Each number is 200 + 30 x the weight over the matrix's rms, rounded and kept within 0 to 999. Layers, rows and columns count from 0.

# layer 10 MLP up, 128x128, rms 0.241, rows 55-91, columns 64-127
233,192,197,223,211,218,166,226,217,216,175,120,219,189,139,256,244,132,199,164,151,203,198,200,220,181,182,213,180,170,156,185,174,229,231,182,199,237,223,205,202,204,221,162,159,183,208,226,236,196,179,232,262,234,142,214,234,209,270,160,202,208,195,207
167,190,194,180,197,207,167,237,205,214,204,219,244,224,162,207,179,275,203,195,194,172,242,164,205,189,240,165,198,174,225,184,221,207,167,181,161,217,166,212,196,184,225,218,168,235,230,211,249,173,249,124,204,269,164,207,189,223,181,276,163,246,213,184
185,218,293,207,209,184,168,220,240,182,209,258,236,186,175,194,236,239,236,212,236,213,167,208,162,269,164,137,183,215,210,176,177,152,190,139,199,217,202,207,238,213,158,175,186,146,157,183,194,207,208,167,238,207,233,245,176,189,213,185,173,236,176,245
135,212,194,202,215,187,230,193,219,216,154,172,259,222,203,230,217,192,210,214,212,206,242,200,139,171,193,243,240,226,189,181,208,190,194,247,223,154,210,238,261,220,206,233,183,171,199,198,203,159,210,199,221,179,184,201,223,213,250,232,179,215,225,174
137,211,228,207,203,147,194,227,209,197,154,167,182,199,239,180,230,159,169,181,237,188,197,250,206,180,156,228,224,173,167,255,169,199,134,185,155,209,193,141,181,256,201,200,193,221,211,233,215,212,210,222,227,178,163,229,238,183,188,239,220,204,245,217
234,198,201,150,159,234,171,154,241,219,194,146,206,222,197,171,243,237,202,284,236,216,195,213,188,221,202,191,220,215,205,164,205,206,133,204,228,179,198,185,176,218,181,207,199,200,158,202,180,192,187,158,165,200,170,209,232,177,227,139,195,222,245,207
196,205,177,288,241,227,215,235,136,228,209,212,237,160,205,213,196,187,229,161,197,240,201,212,137,256,142,231,176,218,206,188,215,191,193,178,196,180,196,204,155,221,217,222,225,182,184,205,190,205,183,213,220,190,188,208,187,227,182,216,254,225,181,166
234,214,143,160,175,184,228,202,183,201,201,232,261,189,184,165,238,200,262,205,213,201,220,203,190,138,197,205,162,275,203,205,196,176,237,222,221,217,179,180,194,124,105,241,255,180,234,168,178,191,220,204,220,197,192,230,224,173,148,207,200,212,221,194
199,227,169,227,225,187,200,137,152,178,207,159,240,190,141,203,193,206,205,240,253,240,215,175,232,222,160,188,252,206,183,184,200,201,226,224,176,160,203,236,190,202,213,153,206,233,215,233,178,200,177,247,192,186,195,193,187,189,223,230,197,216,202,212
216,193,207,181,251,241,231,208,217,209,194,164,192,160,159,184,198,181,190,165,183,186,207,220,159,161,192,228,167,179,191,204,145,194,151,253,160,231,236,185,162,236,204,193,215,197,188,209,214,203,229,254,177,234,228,237,178,153,225,204,167,182,217,179
205,252,187,179,169,175,216,228,222,193,245,193,206,278,231,266,204,176,160,164,228,208,194,204,150,164,175,116,194,194,204,206,165,183,236,199,180,220,224,143,214,109,178,162,193,142,148,193,212,231,236,155,162,184,251,174,175,167,231,186,139,177,136,157
207,161,190,162,222,201,202,225,180,193,225,171,252,146,191,163,155,191,176,162,180,187,225,213,182,241,246,175,203,218,190,170,205,141,177,154,140,200,198,196,178,208,189,258,210,211,221,170,221,231,193,169,206,194,237,201,234,183,216,210,194,218,231,153
246,166,217,183,179,241,234,226,201,156,195,169,204,177,179,212,182,189,131,214,201,230,182,180,228,174,165,171,200,172,201,172,155,198,289,206,180,199,158,174,204,202,203,220,184,198,172,163,194,174,225,216,194,180,181,250,206,225,195,232,191,226,280,229
217,196,229,209,201,186,173,176,185,157,186,168,191,207,186,185,198,165,254,223,185,188,257,197,172,217,214,194,220,220,212,231,222,212,189,197,172,176,184,195,193,197,189,134,195,258,237,214,159,176,197,205,195,157,213,211,192,232,214,198,176,241,157,205
252,212,205,262,216,206,200,217,202,210,243,200,245,223,165,244,181,154,210,264,190,196,242,165,200,242,181,176,227,166,116,244,222,191,226,173,171,197,182,208,208,212,206,182,154,220,206,158,212,236,149,179,156,217,180,227,190,177,201,184,227,191,210,160
177,185,188,153,225,182,205,189,204,226,140,191,163,195,202,204,235,237,189,203,192,143,175,226,217,170,226,186,197,182,164,201,272,187,231,240,205,186,153,213,156,180,136,100,224,241,220,232,191,226,267,197,156,209,189,179,203,237,186,160,187,218,208,178
216,217,224,204,202,201,202,191,257,188,212,229,175,192,238,191,209,173,195,200,179,189,216,225,213,181,224,225,231,206,215,207,178,199,232,239,152,158,289,138,214,225,215,214,235,165,181,172,209,146,175,186,246,182,216,144,197,252,200,177,213,212,160,149
233,209,260,171,238,216,198,176,177,222,232,287,142,193,208,226,258,231,171,163,223,180,241,201,177,202,175,213,221,184,200,195,217,217,215,204,229,215,165,206,204,180,111,145,205,229,206,229,178,193,184,192,169,212,232,153,257,210,186,212,283,154,162,215
190,232,224,224,161,214,216,218,178,221,216,196,186,238,215,268,194,203,268,211,213,199,209,237,190,173,214,200,145,206,211,218,165,191,180,211,228,220,159,216,209,163,227,176,177,202,203,240,275,205,236,175,244,201,175,174,195,169,189,207,226,174,214,187
282,207,200,194,246,240,190,194,171,221,196,159,209,209,185,230,203,190,196,191,206,226,159,196,220,212,135,164,213,197,163,153,251,249,216,216,175,228,180,209,220,227,218,208,137,164,212,215,212,196,156,194,175,218,188,203,158,188,237,199,196,214,184,233
149,219,179,208,172,166,204,173,227,160,227,184,227,238,189,212,232,149,222,226,189,267,186,263,149,210,197,203,207,129,215,178,182,227,212,186,212,150,150,195,195,196,183,185,212,207,225,146,213,196,243,168,181,239,212,205,187,185,167,193,148,145,257,217
209,208,182,193,234,203,206,205,200,232,198,209,234,174,202,199,239,227,230,219,204,234,176,163,222,205,162,221,185,246,270,176,141,230,248,152,201,157,198,207,220,246,185,232,181,201,220,221,258,227,282,201,219,221,171,224,204,272,258,199,186,234,168,176
176,202,180,211,194,191,215,221,213,173,217,195,214,228,208,219,213,177,231,188,151,168,221,167,230,214,206,205,213,217,198,193,183,180,197,168,202,218,247,240,219,196,182,203,241,211,172,206,213,181,160,235,170,243,140,220,216,257,171,211,225,211,189,183
188,172,178,211,169,200,233,187,211,219,226,211,141,212,173,279,149,196,222,241,192,179,243,185,207,152,178,155,222,167,218,174,228,168,164,168,186,134,183,213,201,234,170,183,189,232,190,200,224,226,176,210,218,223,200,198,211,203,225,141,206,220,195,231
175,208,180,180,207,222,207,216,183,206,183,220,170,235,193,194,165,222,215,234,212,202,174,189,223,196,199,250,204,136,209,206,173,203,181,195,175,231,195,261,166,189,181,184,206,210,146,194,200,227,158,192,208,184,207,163,258,219,174,233,206,221,167,201
233,216,189,134,261,131,212,228,194,173,213,202,157,183,216,237,194,218,237,201,198,212,185,223,217,170,171,146,168,157,189,176,148,195,211,174,260,243,119,226,198,156,127,212,221,229,190,222,232,239,175,201,204,126,187,186,212,156,174,187,236,258,178,178
217,212,205,191,198,244,186,199,187,172,189,176,199,150,163,208,239,201,220,192,232,165,174,192,161,177,202,175,215,229,223,193,237,218,146,209,219,211,238,213,215,215,156,157,208,172,167,214,150,181,242,256,165,209,217,173,228,203,253,156,149,212,197,171
189,139,155,247,190,244,295,226,236,183,199,144,181,217,231,131,173,219,180,251,241,256,204,241,228,194,187,202,189,186,211,230,171,239,199,201,225,224,211,217,206,188,249,214,245,199,238,135,156,161,180,207,228,193,133,162,180,162,214,186,202,173,224,207
223,179,255,241,151,217,183,184,170,197,148,191,210,211,206,212,200,186,266,198,226,172,187,189,178,227,193,194,225,241,229,168,173,226,204,207,186,267,166,184,247,156,183,197,197,186,244,269,211,187,203,216,234,203,172,145,219,210,211,196,274,144,189,238
197,192,124,212,182,168,204,210,223,174,181,252,128,177,215,229,220,189,245,184,181,170,178,160,195,282,190,155,187,193,175,196,205,170,199,215,165,154,215,206,190,262,170,191,203,182,167,157,152,153,187,221,241,179,229,176,229,209,200,247,203,210,184,93
193,202,187,196,182,247,242,233,176,204,253,187,250,183,208,197,178,200,199,202,179,159,200,220,189,211,231,212,213,215,160,144,219,256,171,205,169,189,163,148,195,190,183,137,237,206,175,221,236,183,190,211,215,204,172,153,179,171,146,214,222,242,165,184
229,229,155,134,277,190,178,227,195,189,199,174,239,194,222,165,225,217,176,172,223,204,200,229,174,232,182,225,136,196,173,227,220,216,211,162,220,186,244,185,212,173,185,191,229,214,239,184,206,241,212,165,221,162,194,210,208,202,222,170,192,139,200,213
169,217,149,232,157,150,209,260,200,211,166,219,252,169,169,178,182,168,242,191,251,210,209,188,161,181,170,212,166,206,189,206,191,171,253,206,191,201,212,239,187,145,237,195,169,211,142,236,213,198,178,220,183,274,215,191,171,172,199,144,225,206,276,194
208,238,242,178,175,229,216,210,132,227,226,231,216,276,240,213,225,208,253,209,176,192,235,217,212,173,211,260,199,226,246,220,223,190,127,192,165,159,211,154,179,226,233,192,220,196,189,195,239,201,141,201,171,174,283,249,259,140,219,243,218,184,186,153
195,197,217,169,246,162,188,174,190,239,197,247,154,229,180,234,194,239,263,233,246,244,233,181,221,251,259,238,196,105,211,166,299,212,183,148,259,213,183,214,215,218,186,115,187,161,160,232,238,163,140,204,211,193,256,161,203,168,144,155,270,205,222,200
218,224,154,197,192,155,277,180,187,160,205,204,225,218,204,199,226,199,231,168,187,191,194,172,108,202,196,176,176,163,198,202,204,225,219,199,251,196,188,179,243,149,142,225,249,158,234,186,144,181,190,185,176,166,162,156,189,178,203,167,188,123,218,180
210,238,236,168,176,221,186,168,284,238,177,192,195,218,197,181,229,136,165,210,206,158,212,202,173,210,175,212,275,241,155,255,233,135,199,172,226,208,170,189,197,155,192,198,206,212,219,199,195,157,210,221,239,210,143,169,199,222,222,192,189,186,191,247
# layer 10 MLP down (transposed), 128x128, rms 0.225, rows 55-90, columns 64-127
235,208,185,239,237,213,185,202,219,219,179,150,202,176,238,198,166,218,232,232,219,193,201,167,225,183,207,165,180,193,233,195,155,195,190,174,225,186,192,226,164,228,280,249,206,198,181,186,174,239,249,198,181,224,205,231,215,201,227,181,193,155,186,136
192,199,154,263,247,175,227,156,205,163,166,217,172,212,153,249,233,220,178,208,189,205,192,193,171,261,216,210,219,198,148,186,227,185,193,167,232,189,197,289,227,180,171,234,176,207,176,199,254,157,190,196,180,171,155,223,222,219,193,172,211,204,165,185
211,178,207,180,168,217,229,166,205,184,236,177,298,174,194,248,219,202,167,202,212,146,224,212,195,231,174,167,202,260,187,242,169,192,205,157,136,185,184,207,234,253,240,163,168,198,282,255,197,217,212,192,172,186,208,252,238,198,190,151,230,212,247,179
204,247,214,195,229,228,240,165,173,177,201,201,213,206,172,201,228,231,169,189,178,228,226,160,206,159,152,191,208,278,193,214,234,171,230,213,189,193,201,203,175,221,200,199,227,246,152,148,195,193,180,179,233,244,174,188,234,218,172,160,162,211,207,129
171,228,227,186,122,229,173,153,243,177,187,235,205,197,194,188,248,252,193,227,208,206,187,242,260,173,189,165,229,175,172,212,183,264,182,217,164,198,247,198,219,231,219,236,158,214,272,181,185,202,197,179,205,212,207,131,178,212,204,191,203,218,222,211
222,130,181,227,237,197,155,213,233,221,183,173,184,221,250,226,177,218,240,178,142,180,148,180,189,181,200,167,182,167,181,194,143,226,193,138,175,239,238,205,171,143,258,201,172,200,232,212,155,219,177,226,243,242,178,205,158,215,224,217,186,144,215,226
217,197,219,194,201,200,213,215,166,206,188,207,161,199,237,175,254,178,205,193,246,210,196,127,265,291,165,206,193,187,236,217,235,197,230,131,215,198,176,168,201,187,199,214,214,183,170,208,230,230,194,223,212,222,210,174,216,238,186,160,183,218,187,161
195,240,190,227,180,249,185,250,248,187,186,202,210,193,186,184,228,197,239,199,222,164,201,172,197,150,193,175,190,255,132,166,221,240,198,182,211,177,200,201,234,221,208,160,237,200,232,211,185,196,171,202,167,242,215,183,175,210,152,200,185,232,218,155
177,197,236,221,223,229,179,217,148,214,224,176,224,235,202,201,201,240,202,189,186,186,217,195,165,194,188,185,233,179,245,162,173,172,229,183,203,220,198,193,228,213,174,231,191,169,141,207,257,193,189,209,210,164,153,214,186,208,226,163,176,192,198,154
234,166,220,204,260,160,210,224,199,192,240,165,202,181,180,163,191,202,183,189,197,206,203,202,152,239,230,222,215,170,241,217,231,234,187,250,223,184,190,204,217,233,154,186,218,204,147,199,247,227,232,243,166,234,214,170,218,183,206,218,178,130,194,197
187,242,246,157,184,180,239,208,186,137,324,213,199,155,180,221,164,169,166,214,204,225,148,155,191,219,226,227,236,222,236,257,229,228,230,194,230,206,192,211,163,172,202,230,192,163,170,201,223,196,248,184,230,211,275,115,238,252,242,198,142,226,182,195
191,165,202,236,213,212,249,204,211,190,198,169,196,165,226,194,211,243,239,168,247,201,218,183,204,205,217,188,202,177,189,188,170,215,229,216,168,217,206,161,209,168,173,142,161,187,115,150,180,176,173,204,179,127,203,192,164,185,190,242,199,190,148,163
207,209,197,186,160,227,198,206,217,223,220,228,159,237,188,167,208,149,206,167,183,220,183,226,175,193,196,192,166,273,227,233,201,194,203,216,188,211,135,220,181,236,246,201,190,175,191,198,218,189,230,208,205,233,218,205,219,196,229,151,255,245,241,202
187,222,200,153,160,144,186,204,212,214,222,157,234,217,197,175,254,235,181,210,225,203,189,203,175,179,190,225,189,202,204,219,173,177,232,192,265,211,198,232,244,209,213,217,197,207,239,182,167,198,233,170,235,213,201,181,213,179,195,192,203,174,249,182
199,211,161,238,233,206,221,215,242,218,193,203,139,187,274,176,230,200,151,229,300,219,191,234,196,176,198,203,196,207,237,184,161,217,201,204,155,206,188,215,182,200,198,213,151,168,168,185,197,267,219,172,201,156,199,192,161,216,210,191,216,234,188,188
207,247,229,186,217,153,189,202,195,222,156,200,152,199,202,112,205,125,169,202,201,249,233,296,206,122,136,165,248,213,138,235,201,195,228,232,208,228,217,201,178,211,153,170,199,180,203,196,205,126,196,191,230,159,226,196,184,174,205,187,174,189,211,164
228,227,176,187,208,252,216,198,246,233,218,169,216,205,185,179,175,117,247,146,201,227,230,126,193,241,172,201,140,177,274,196,215,188,229,180,190,214,157,256,138,221,171,205,249,210,154,204,176,190,246,176,204,177,184,162,212,204,231,191,205,176,189,244
201,170,195,232,226,215,241,197,202,191,238,222,171,248,261,224,173,275,163,198,192,170,235,211,166,221,220,215,147,188,170,194,210,173,243,217,212,226,232,204,130,219,157,223,194,238,187,240,171,183,168,244,189,182,207,177,148,134,168,194,190,196,201,231
195,170,226,187,209,200,165,139,190,209,181,205,216,194,193,211,202,254,213,186,178,173,266,194,211,191,161,166,215,205,179,240,195,139,235,235,212,247,201,167,211,239,196,181,245,206,203,161,112,184,209,189,202,205,213,232,187,199,139,246,182,224,208,190
223,219,223,194,258,215,181,141,192,161,181,162,237,166,227,177,225,197,187,160,233,171,205,269,216,215,198,177,186,218,190,240,204,202,150,207,228,153,232,157,193,206,214,207,250,222,164,170,138,239,215,180,177,166,128,205,231,148,218,247,195,213,214,210
194,162,168,177,255,194,212,212,197,231,202,198,235,162,217,140,208,197,172,166,260,205,187,192,231,266,228,214,234,188,211,180,188,205,217,204,179,207,206,226,185,193,225,204,191,188,217,161,215,205,220,174,230,284,160,233,204,197,211,208,196,218,229,207
226,174,170,193,144,199,196,208,214,212,245,163,181,181,166,190,197,207,229,208,201,208,239,211,192,228,211,194,243,204,229,119,162,255,214,201,207,214,258,180,218,171,198,235,232,174,238,230,230,257,229,173,179,204,151,179,235,187,213,203,178,223,129,227
209,217,178,236,198,168,201,243,188,244,166,208,175,165,206,190,191,155,225,204,147,170,167,193,177,254,193,205,130,175,224,203,186,223,217,191,186,178,232,216,218,219,201,244,221,194,167,182,112,217,227,194,172,227,214,175,194,201,167,190,195,242,172,211
181,198,228,204,156,188,182,215,172,219,241,228,203,256,219,191,187,234,224,167,199,242,163,193,221,273,187,185,217,160,202,216,184,220,210,219,193,213,129,195,242,166,198,224,199,182,200,189,220,243,200,216,198,197,230,210,208,195,226,261,232,248,231,167
157,198,188,168,224,217,179,198,190,174,156,217,224,191,170,234,184,176,230,187,212,167,221,205,221,265,212,222,215,172,210,206,183,201,240,222,187,229,207,188,198,258,192,191,178,160,157,205,154,202,184,215,163,193,171,206,213,203,221,185,199,212,163,198
241,143,192,206,210,185,162,188,210,238,160,268,223,223,157,157,227,194,162,199,201,178,175,212,177,300,195,214,205,236,197,186,182,163,196,159,207,187,213,225,166,250,220,242,213,251,272,245,170,214,196,171,220,178,252,216,261,192,237,187,191,177,259,196
236,188,212,222,231,221,176,186,188,171,233,188,201,203,214,257,173,215,176,243,205,159,179,208,223,301,223,196,221,170,231,272,216,200,241,213,186,231,219,172,148,196,175,172,201,223,104,173,178,172,164,179,181,196,196,168,179,205,244,199,156,201,152,185
172,263,243,219,194,194,206,204,258,136,196,198,161,212,192,227,220,233,154,213,176,182,201,167,216,166,179,184,243,220,159,214,204,267,226,145,240,217,206,208,125,202,216,183,206,183,181,205,187,232,207,239,179,206,164,172,201,215,161,182,190,239,218,203
226,200,147,162,171,209,211,173,152,203,262,178,222,157,162,131,199,236,193,205,171,240,184,183,206,238,191,244,197,226,176,216,208,223,261,184,198,185,209,188,191,212,266,209,202,157,95,215,184,219,247,162,214,226,221,198,202,235,184,187,192,208,136,174
234,198,229,163,187,203,249,216,201,168,233,216,199,263,200,177,134,185,199,219,229,186,196,208,188,254,188,206,224,188,211,236,220,235,213,180,225,244,243,200,173,216,209,214,177,186,133,193,183,184,200,193,240,149,244,248,179,141,204,195,176,179,194,185
194,153,242,143,237,189,264,243,230,175,285,183,189,230,178,186,233,179,153,192,155,210,282,245,213,221,178,154,209,199,167,200,189,197,153,203,194,144,183,194,192,227,216,260,218,175,130,182,197,193,168,172,228,225,199,214,202,184,161,164,210,207,180,185
190,191,223,195,177,254,165,187,246,176,217,207,201,193,200,266,173,184,212,185,206,201,201,165,187,261,184,220,156,187,206,217,195,159,202,198,229,235,191,205,163,181,212,207,189,188,260,232,232,193,228,231,228,217,257,201,208,196,207,205,201,161,186,213
211,256,212,175,163,183,185,201,212,193,209,201,158,205,216,244,211,227,259,269,199,198,167,233,177,123,203,188,203,232,180,231,135,197,205,189,220,187,210,206,154,209,190,232,200,242,174,173,178,190,167,230,210,234,204,209,161,213,142,217,183,205,216,190
197,192,198,148,176,189,251,161,163,236,188,178,231,188,194,223,242,150,228,211,178,209,220,209,147,224,232,221,186,211,177,160,189,152,161,193,248,179,237,243,182,141,200,210,159,218,193,177,164,180,172,157,156,205,259,191,264,247,184,221,174,190,226,158
223,205,189,192,146,176,123,263,228,173,237,208,264,237,203,216,166,225,178,191,248,219,196,211,183,178,219,216,218,195,164,219,202,291,187,225,190,207,167,159,273,192,255,190,272,217,217,229,253,179,171,201,181,253,200,222,209,194,150,169,159,214,215,238
167,229,179,201,210,192,170,216,174,211,239,155,167,239,186,173,261,156,248,190,242,191,213,210,154,87,167,263,201,208,239,228,186,207,201,193,197,234,202,182,176,167,149,247,220,181,107,197,255,199,205,251,202,137,177,163,227,218,162,244,217,188,197,164
# layer 10 MLP gate, 128x128, rms 0.234, rows 56-91, columns 64-127
233,211,227,237,171,195,207,185,256,199,236,193,169,176,195,245,167,194,228,212,174,205,186,195,208,142,232,188,220,243,191,130,156,165,238,241,214,182,171,215,178,196,170,133,205,156,183,206,132,152,151,177,186,182,238,226,190,167,185,112,219,174,210,201
207,246,195,183,214,263,244,235,208,173,248,206,187,183,195,210,179,171,210,171,174,249,216,148,197,201,155,182,177,201,186,207,167,222,203,191,242,194,210,183,224,238,203,190,143,186,177,225,215,197,217,185,271,201,230,251,216,113,215,160,210,184,163,216
160,193,248,103,210,199,255,240,211,189,212,140,222,212,272,221,224,215,179,153,167,180,245,247,181,198,187,200,163,159,204,169,172,206,216,206,139,183,189,187,168,170,236,204,202,189,192,207,262,215,218,222,194,255,188,201,231,204,210,210,212,154,152,252
176,226,265,215,237,227,182,157,218,159,225,192,179,195,210,206,202,147,153,189,132,237,216,218,241,142,240,196,150,206,130,207,201,184,165,219,215,183,183,167,148,223,211,179,256,148,216,265,156,181,191,136,231,219,200,200,192,167,221,194,217,229,242,216
191,232,197,198,182,212,158,159,214,210,199,186,238,210,167,252,243,206,161,265,209,207,255,192,188,201,243,220,184,155,215,195,199,263,224,238,227,207,189,236,135,241,158,151,235,214,254,233,147,254,184,190,217,204,225,225,201,211,155,164,174,150,225,266
196,229,226,207,222,211,191,174,196,194,210,188,252,187,186,196,217,184,186,228,183,196,205,162,190,176,174,166,174,196,200,114,178,172,204,153,171,200,241,205,126,176,186,178,237,202,208,218,212,179,210,143,187,249,192,233,225,210,219,229,175,178,198,189
217,231,194,225,145,181,221,168,182,205,237,229,241,199,230,190,226,229,223,192,174,256,157,252,178,230,202,212,160,208,212,192,160,160,166,244,219,205,165,153,175,170,161,226,205,181,220,210,232,183,229,216,164,184,188,259,233,155,172,186,228,149,224,144
230,170,205,231,249,191,174,213,149,172,149,272,197,189,153,202,238,185,227,187,239,153,234,145,245,214,225,218,195,234,169,241,219,159,239,212,208,196,152,199,181,222,223,175,161,193,212,211,192,215,196,237,201,190,174,202,148,187,211,197,213,188,234,221
175,222,179,199,158,198,181,214,212,141,224,213,177,262,229,208,218,262,230,189,240,186,241,155,227,258,195,191,198,180,164,181,164,183,231,221,195,187,230,233,251,206,166,227,158,229,162,209,189,209,156,175,198,219,228,205,252,212,138,221,207,283,182,258
233,184,225,230,209,288,183,155,264,224,189,204,150,237,234,164,227,222,186,229,203,243,187,203,237,210,139,172,186,235,156,179,221,230,246,147,193,170,254,126,173,253,204,186,230,211,283,229,265,204,182,183,164,172,192,186,201,187,217,179,209,185,233,228
142,229,199,209,161,228,209,172,195,216,209,158,256,163,207,184,221,203,195,226,147,275,244,212,201,166,223,182,237,169,164,178,218,200,178,196,219,184,201,166,132,174,217,266,255,230,192,204,255,154,213,228,234,250,150,203,255,156,150,184,169,211,198,148
197,256,260,222,181,196,183,151,181,187,203,219,209,172,208,174,186,173,201,187,193,182,206,209,220,202,232,132,179,225,152,206,160,163,172,215,194,176,238,210,227,161,159,212,210,132,247,230,225,238,142,173,191,193,223,250,256,163,187,200,199,176,231,165
206,181,215,185,238,228,224,147,215,216,159,236,237,163,220,168,186,215,184,124,199,221,204,201,223,191,269,226,230,166,204,126,214,211,209,200,224,189,213,238,185,141,188,182,158,232,171,198,155,201,202,215,216,174,174,166,233,165,232,218,185,165,197,200
191,155,186,219,186,235,215,184,244,205,220,211,162,216,220,239,246,191,142,194,225,207,209,132,192,191,217,203,183,156,208,265,165,224,262,230,202,234,180,223,174,157,212,198,209,187,176,208,222,234,199,151,214,176,143,202,176,190,97,277,195,209,214,235
117,180,177,294,184,210,159,163,190,209,199,200,182,203,220,261,205,237,230,173,181,256,236,175,159,188,204,195,227,204,173,180,203,267,191,226,253,241,112,200,153,195,198,183,211,194,223,244,134,187,213,212,193,174,218,174,188,176,165,171,183,226,199,211
187,196,220,227,233,225,213,156,273,141,232,164,178,202,207,237,186,144,177,179,230,241,169,209,234,188,207,156,246,188,203,191,135,186,222,222,184,231,168,200,162,218,219,235,205,212,229,206,216,227,188,218,154,181,199,243,202,146,182,200,194,182,206,223
231,196,221,240,219,224,217,193,138,208,213,168,195,168,194,169,220,233,224,175,187,199,175,175,199,143,212,222,170,206,189,223,151,225,194,205,207,159,174,205,211,165,190,176,197,192,216,207,172,204,204,216,213,216,205,218,231,201,219,172,195,236,154,209
163,213,253,193,203,171,179,223,176,175,233,155,203,160,222,184,235,193,176,219,212,202,210,187,212,182,138,134,201,180,163,247,154,178,192,182,270,184,205,179,153,208,159,228,243,212,197,180,197,294,202,207,208,196,188,236,229,195,223,201,178,168,231,158
143,213,218,237,200,213,204,243,152,198,176,185,211,211,220,225,186,186,251,172,180,218,209,174,198,187,187,176,231,198,217,197,211,222,203,245,197,262,173,225,204,191,236,178,209,162,244,254,206,229,241,152,293,214,202,171,240,236,200,208,187,219,161,221
203,200,212,208,231,192,157,235,181,185,218,235,195,174,248,280,181,231,221,224,220,187,201,132,230,221,210,204,176,110,181,145,275,164,180,176,198,173,187,149,142,171,192,150,178,198,183,200,229,143,230,182,234,192,198,202,229,221,182,191,244,237,157,189
188,224,209,194,220,188,146,221,217,186,166,202,199,144,256,220,135,224,153,176,206,202,254,153,196,148,203,194,155,208,132,166,217,187,148,224,207,214,199,220,231,212,191,274,200,216,250,157,229,191,208,179,179,220,198,233,257,200,127,214,170,244,182,197
203,197,191,205,192,227,195,192,214,252,207,187,209,210,208,206,246,157,168,182,215,192,199,200,245,164,183,221,265,183,196,214,175,105,170,171,236,198,188,207,197,243,200,250,202,166,195,183,253,193,170,159,201,179,254,228,185,182,215,195,195,153,201,165
192,206,196,143,181,181,141,182,132,227,160,237,188,169,202,190,225,206,178,216,252,191,152,227,223,173,179,221,171,239,214,195,207,186,179,222,222,208,180,230,185,193,189,212,215,176,186,285,196,210,194,222,227,274,232,199,280,232,189,199,181,143,182,192
197,172,179,215,195,202,246,183,179,145,213,261,189,186,227,212,215,197,215,201,178,209,179,222,187,189,192,209,155,229,165,208,230,171,211,201,230,177,176,192,160,170,232,240,230,238,223,204,201,188,238,148,231,218,216,194,250,218,231,195,215,193,188,163
183,196,226,210,257,246,234,192,217,181,204,182,188,164,176,216,195,202,211,223,259,229,176,178,166,175,235,119,176,204,191,191,220,186,158,208,199,249,217,208,214,222,193,185,168,202,241,162,216,233,170,166,220,216,210,207,196,164,197,195,182,182,154,240
209,252,220,212,200,186,167,230,245,215,178,175,191,166,216,221,214,194,157,181,201,208,199,204,179,191,202,177,200,187,138,228,200,199,164,232,233,224,76,177,192,238,185,188,227,231,188,183,200,194,190,156,204,199,183,221,208,175,213,184,213,197,174,147
232,206,244,234,217,191,131,234,220,195,217,237,196,187,224,240,186,195,229,225,216,151,171,173,203,189,187,217,168,258,193,179,201,151,198,231,180,204,203,255,158,210,249,220,236,218,212,170,262,151,237,230,227,168,239,225,220,224,165,205,236,194,179,182
184,185,236,218,271,173,229,160,243,118,198,254,171,168,115,217,168,220,161,208,149,203,233,149,157,155,138,167,244,224,128,178,208,239,189,214,217,226,223,229,218,192,160,216,171,149,238,164,156,229,186,177,193,226,242,259,169,200,232,159,149,212,210,184
223,183,177,243,247,233,180,157,245,228,201,217,174,196,166,180,187,256,188,224,219,195,220,182,196,224,197,224,152,236,152,228,175,251,205,179,146,199,189,203,182,205,240,145,212,234,137,161,167,205,203,192,198,212,211,221,163,215,160,217,206,224,181,206
171,255,218,186,145,224,259,215,165,194,211,182,212,201,223,162,244,196,245,203,226,203,169,280,202,198,152,219,199,191,198,198,192,230,238,262,160,189,167,201,182,204,234,208,208,190,205,184,199,216,232,219,225,181,194,136,226,181,229,168,189,190,147,214
195,255,219,182,188,179,210,195,185,179,220,197,230,185,184,259,212,202,215,211,181,199,184,178,246,212,173,191,166,225,169,209,191,213,147,190,160,182,210,219,184,166,243,174,215,189,223,245,202,187,173,162,187,280,216,228,175,228,197,189,169,235,171,216
188,203,164,163,278,230,204,158,233,241,205,214,199,168,171,192,181,166,208,178,184,168,175,174,220,177,173,173,178,208,200,203,177,177,176,171,215,196,148,213,176,189,233,227,166,155,236,151,185,217,212,191,200,205,193,243,259,174,191,203,239,170,201,233
219,170,196,191,211,259,202,186,226,229,206,184,173,187,215,194,272,193,219,155,204,224,205,239,218,164,193,255,214,217,199,197,216,182,204,204,182,207,211,193,127,252,270,232,200,221,261,225,215,192,199,153,198,166,204,212,276,197,171,167,223,160,177,170
207,235,183,156,135,179,228,203,226,232,222,193,181,173,207,218,165,278,225,215,225,228,234,129,288,193,172,227,150,236,167,209,211,200,201,232,262,182,141,225,200,240,184,206,226,234,185,161,219,243,174,208,191,222,147,214,201,234,198,188,214,189,188,139
142,223,229,210,211,199,198,181,226,192,167,192,186,145,180,186,147,248,235,210,157,204,181,199,257,170,189,185,209,244,241,174,153,175,159,209,204,194,195,249,178,239,207,200,196,190,210,238,170,211,202,214,211,206,191,177,236,185,161,225,200,226,183,178
244,198,234,186,223,222,243,263,223,220,200,207,184,174,203,209,193,222,171,166,285,179,220,233,214,170,159,213,165,180,198,102,112,201,232,211,237,174,182,213,208,233,222,197,180,254,194,210,183,224,171,233,181,203,192,209,218,152,194,193,177,213,220,175